config = dict(
    num_hidden_layers=11,
    hidden_size=64,
    num_attention_heads=2,
    num_key_value_heads=2,
    head_dim=32,
    intermediate_size=256,
    vocab_size=2048,
    hidden_act='tanh_gelu',
    norm='layernorm',
    norm_place='pre',
    norm_eps=1e-05,
    positions='learned',
    qk_norm=False,
    attn_scale=0.177,
    bias='all',
    tie_word_embeddings=True,
    parallel_block=False,
    init='normal',
    init_std_qkv=0.0615,
    init_std_o=0.0763,
    init_std_up=0.088,
    init_std_down=0.088,
    optimizer='soap_variant',
    learning_rate=0.00792,
    lr_mult_up=1.32,
    lr_head=0.0146,
    max_grad_norm=1.0,
    warmup_steps=200,
    schedule='wsd',
    decay_fraction=1.0,
    decay_shape='linear',
    final_lr_fraction=0.05,
    batch_tokens=32768,
    max_seq_len=768,
    doc_mask=True,
    train_tokens=159200000,
    max_steps=4859,
    dataset='wikipedia_en',
)
Each number is 128 + 24 x the weight over its row's rms, rounded and kept within 0 to 255. Layers, rows and columns count from 0. Numbers have three digits each. The size before them is the row's rms in percent of the matrix's.

# layer 5 MLP down, 64x256, rms 0.0879, rows 0-63, columns 64-127
102:121122133116125124100155111119131117121149129119113159152163114116147069085127162142144146121092126135113117116104111145132170099137123143155121112146150099100160141130089188156161130142114183
105:153131120126190123112128169122135114127130086132117134132144146166130133126130096164134128103078120126078116146186099143158136146117135109117155172104112119163146153144139102147111140124116117
104:118162137111134139148125136179156115145110104131113140138130115146100103094086128135146080135172125124165158105153170106134161137138105096130107122147112165128109096141163166140140118103073148
100:131113106107137112099152088113148165123158119155148128145152167119153143123112144148130121199191124138143126129112152137113138114158128100162116124103152132146108114118157140108109152136092111
101:112127103119156143135095157121147135118109110122131121110134126109110146135127109130086126118147164100136141142142125159117150100114133135201158153126114108126171102156114134102134116132124152
092:133106148130144120078144086163119120133119159141130123144201125169169126136110128149075150142119106156136076135136160131137107118111129100103162144129134104135126141107114143187129110119130150
102:126144098098098133097112157136135065112146162110143143100111113108114165161125178133129122118114156103129140146128140100123108097106118143122118126092121139166080152128196148107122146137152170
098:113082097132139122165156174184131096152093184142121115143151121117144160140128116097145118149124126141151117098089108141142087128117119159147171096135164085133157113141105144159179130105146163
097:117130160202113134112064091170183137118100113105120113152120107129162124139139153158130146110068145115095097097126147161106136166151160176093121105151157151113130111127127120133115126127108116
095:141163148162180152173150129106105148147059107191121126135133148150134123164128150150118139123116136118124137104168154158092105149123099126119123116131158154094137138100123129117168113088153111
099:112163085080128153099119116132129155110128143105145098127095139128112162101134110150140185140172131137164122134109145171112141143110122134110180107131129118112112098123111103184121139159164173
094:143123127075091164115128101151113140119101122168144106133096094119106158139118141117128100095126123127136170155151125102173136171138118124138096142154096122162123113094149142142109122134153118
100:131115115133162143104126142118160116112135185120099138132167136152148111168155132150130119112121129120115149162149137142167090149113137143126096118134134160109115141074144153116124118101111131
095:127128117118160131135096128112075138156150123100146127138149091090137105153129112119085119109099111147118137109123118156146116156150103106132139145111098173112122088111113135123131092123131105
096:129148145116106124218130168166137137099120133148137084145097126161161132135150147141145132166117102168164119165146132112145105104105148095130078105158119124140139100109087126160137135086101075
099:129094127096125136105147162140114112087127155124139132153128137156130156099136102132102139135110106147099156124123162137125146161130166134176144155115127112082119097147120115066098122111138064
116:122125146166121106165101130108111116176108132097119104117159120114143093102118129140106116127131117144119095118105077127135122091120089110163130139125118130091070133162107151146173087142131162
100:147120103130101115098150130062098131145165132129117125103131126161130070067145175086143116160103122131156144120105137119196175109112101126123102139126123110104074120119146167149103145128144122
096:161111119168116134146138127124132139152088130115125118142159106153136107103127081134093111076128132118097079117126193139137078119119147110134124129116119102178121133129114131132097139165123138
104:151123149167117118143136153145164144078106120133122133161103148079125119157116087134089124127108164109169117158135101122091137124146136068143127104116161116126157084138143115121097141133166111
101:165107122107147123088126160149128126085150125135125142105082090080144136106155148104169149131145113173089117159157200110163093143129106108109097127157149116126133104118152122143095140126132169
111:124116117078109131133158125132127159129131119145144166154097138165098176129134120162126123160122144113146118135140191137139144131127134155157171133118125132159141166088122104160128137130106088
098:179085182153119105130121143116129130129100094089161120093117100097133137125090118099142162080112136146135124148090105150130110114103102086095118175071110166143105101155162129124075122148185111
100:077169088125158158109135137201095110127130103146148172095121113105123127122137163145142145157163116099087165142106132141116176097114125090131098125132080116154118127097137115113131084142106122
100:144108109132144084099148149097168105106131141153152139147163090105140080118126068162107098138112138106122157134146097125149097134134122157098106158130143095097133132147111120080126123134156136
103:126138135122142159116160143122169107146130122117111119105150128161131084124124163094102112129105111144073110176107130159150122104128104126097081147131114073157141164126130156137125134110186177
099:119112148154113111132125181105106128134145144120122148132161104131162117107117075117134112165123116120150130123110085139144126095146133103161146131111139136131094108162177174122158122140109108
092:141128137103146123097168118119125116110123118160125104138138132205174122135169152178112150127125110120137105114129195152112134132120161126135148130138109143138155147144102117064101121116086168
099:155122168123085094153149151125124069136131126165141158149151137119169120177118131128119135188115130138097095103138086128130079110156128113171147131086135149078149113166089120115165143138128148
098:129127102149113100178118161141146151099133104101161106151146140085125117103119139170096113107092134130131199125151111161136124105103124150108154137127135136106133122114107158094113119108095123
100:140130137169163125073118088132149086115136116128062119134128110109138091129144121181155176116161163095127138162094148163125124136137109115120125090097130102150108182146074113139140137129144139
095:127156097144147146147175137126116128131151121172120129130149141144113127108106148142126142133099108116099125153133157133144169114131144095140118125117115152178136113139105137162097141113127116
104:145118110132121137167150158124152166170105143110137136126119114145132175127124089139107156161127088153159158120186153138087142136123171060112128115141163152099130123078139133115096136112101103
104:111147148183120118112105081134124190131173156135135114133094095136109162144113126141116147148144123108128138145116148107178146098124147099099133106102111120183106152126173143145102144098072149
097:159115121125163127103176075128144128132090146170134141129119133125140113110151137168117127153137114145154131159157098120132150136133139148148084086128138124083124183116124133087144112123149133
098:164147143141096130134125110077097136119108118144182115159177109117124131156124095121124123079101127132124090104163146164135120133113143130094150133114139143152150116151109165137108131124111122
106:143146105143153118126142090150115141163150140161108160149180098107113095170088186165137137145113138113130118144072155107136139128119105121112112108075139132101131110111085147101148132127108155
097:090166149101176125155151153107120114130162125112132113172169134152147123137152196122124133156155141107041106140126152167111142093130139093123120097152132157134107157117144073100148117156147093
097:113132134105208142084136134126160132138079141100133096111137127155114141186112129106182134129136139124170135112128115145135114122142097150121140107138143127120108135142101097139089070142119114
084:107100164111078126046180124134144102130106117158115139127137101182138135148131096119208123117146106111123123129138106133153132159126139160113141133133112165109138111169126122103107095110112109
097:113117165132120134148080126117153121154127119162135140150101115125124154105130109120111141137114148142122175091117101162152134151129128108145152107132170103124129129139107152086113119117121136
097:101132125133162121103159166139116120115125149123117133118107120098120114146138136067100133144114146167142128167126134156153108144150167105074123093140122067089116167165077119144163125133128179
096:156158136154083137162139117145118120116163134132091081106113108088113150149097123135138106129171142122131081141131113160154095106121119113097109114147118098082092165104131136145090121158151118
088:099114130138123097142133089158114168103113094129131173177098113141124138108102122154164131135083111103128143115108127115108095135149094122161151109127134116118101090122107147137120134149130142
098:099123156103131113139080101120132068153165149185157140128068112130133124123137154079145101129114109129127115127110146115138096058123100142106106125105131157117117079110117123123126107129088117
100:188113152118163124121120095156091113101135121114124112122127125097090160189097106099143119150154111168125115148145127122149073112087099106134090147108110139173121170121141142126126095149148149
109:179153121102137148109120120120139166151156109098126138083161124132121145104133163142141162118167128120144119096125156127142141100120129124142120137135071115104156145091129087149092143126137087
096:103114138135150107149139160122105133053113110106164112130108131131153165107122167091157147143153178115150112142133138121142180088157120130151105107112145126114095064111114132137104119121125091
104:161154117106145176137123134097131187168107130100104139133148120149115120091166152135139128156145094122110109128150130119143145096125137122139106156128134094144125148136161113151068149177145122
105:137137140125114115136133155176158150115082118160114073132142113133135145142113145120155129122095126151130129105154191083112125148110115107140143101115123110161166082135102123145151119129114144
106:116091132120155136135115122149119123148137135134168114151094161130144138136139115086105114168120113134108081125155099107087147111122110146146178141120165169138128125130116122127101129103116128
109:126145091141109136122130175113144120129141102135125132135097135085172128134141125156143136094143092101094159143129104141111128150127187112137133152116107133081173116144178109159101163128138104
106:106142110123131125126154137141128129114132138105151136149121135146154155148101163103110117149152125173118131148115074113123117144152127124172100116118156150144141126101058138100112114124121096
093:123143090140137169102165108124124116120115145162134159140176126119108097158130103095131150159122113161150112164108142153165136145123139128111108122109123178121092110147142121141111115096156072
099:065142080150139131133105130087136106135113096174150097117137106128115174133096117119165113100102080122115127125166128118093150185115138156108141139111094159150126082128136126108138117129119092
096:144121128116141172107144144169117113182130132110137127124132122180127126088129147201126120139137112107119130157124113101144112138094113154103119136150110124187096143088134082150125126112163132
099:125119074129153121157128124126155109105080154087149107133134118100140130158148123146147079116089106152079121153140121111138101173148154182104081104143112142149158142129095149148134118123124161
097:166096130131101148125139119141124144104116129141099111081135139161132124108156166152144141087129166137112135138089137164114124112109122118145125137077120133122112121138173148155118103190181164
098:103152086125122144128143121148159120126125143146106141152107114102117106102113128156131122151126138130121105095157142168093124183142140203080115106142135098108125174128063082074132120135129142
098:131127119109064121104102154156149111144167128134125134136124076099148108141116163142143171140114104126109134149081112138155097115155129127132132132107130172112141100179143141161084120122119137
102:149138120108081118095098119084140140137135117160107130094139152112098128165117159135075138142127088130109078163128091165164163092131078141092100135127121127085152107111088110147132117111125122
104:145112112138093121141158110157134152151139145184105169133086120070114103137110152188088158122121159135107136124084124156132125128152111121113163117137142107128142136157095131173149127124160136
110:114122075118127139128112128179114153124133129169143151124143116153098146138113142115092133159134140130128115123172113150113124164114137131117095130125125137146096134095130125122089113110118117
106:160193124146132100162144115111115112143151144188117136133153087122121142125085159118126115153124107118126083122126133151115111127143158116077078112139110123136090158106126120169093119128144158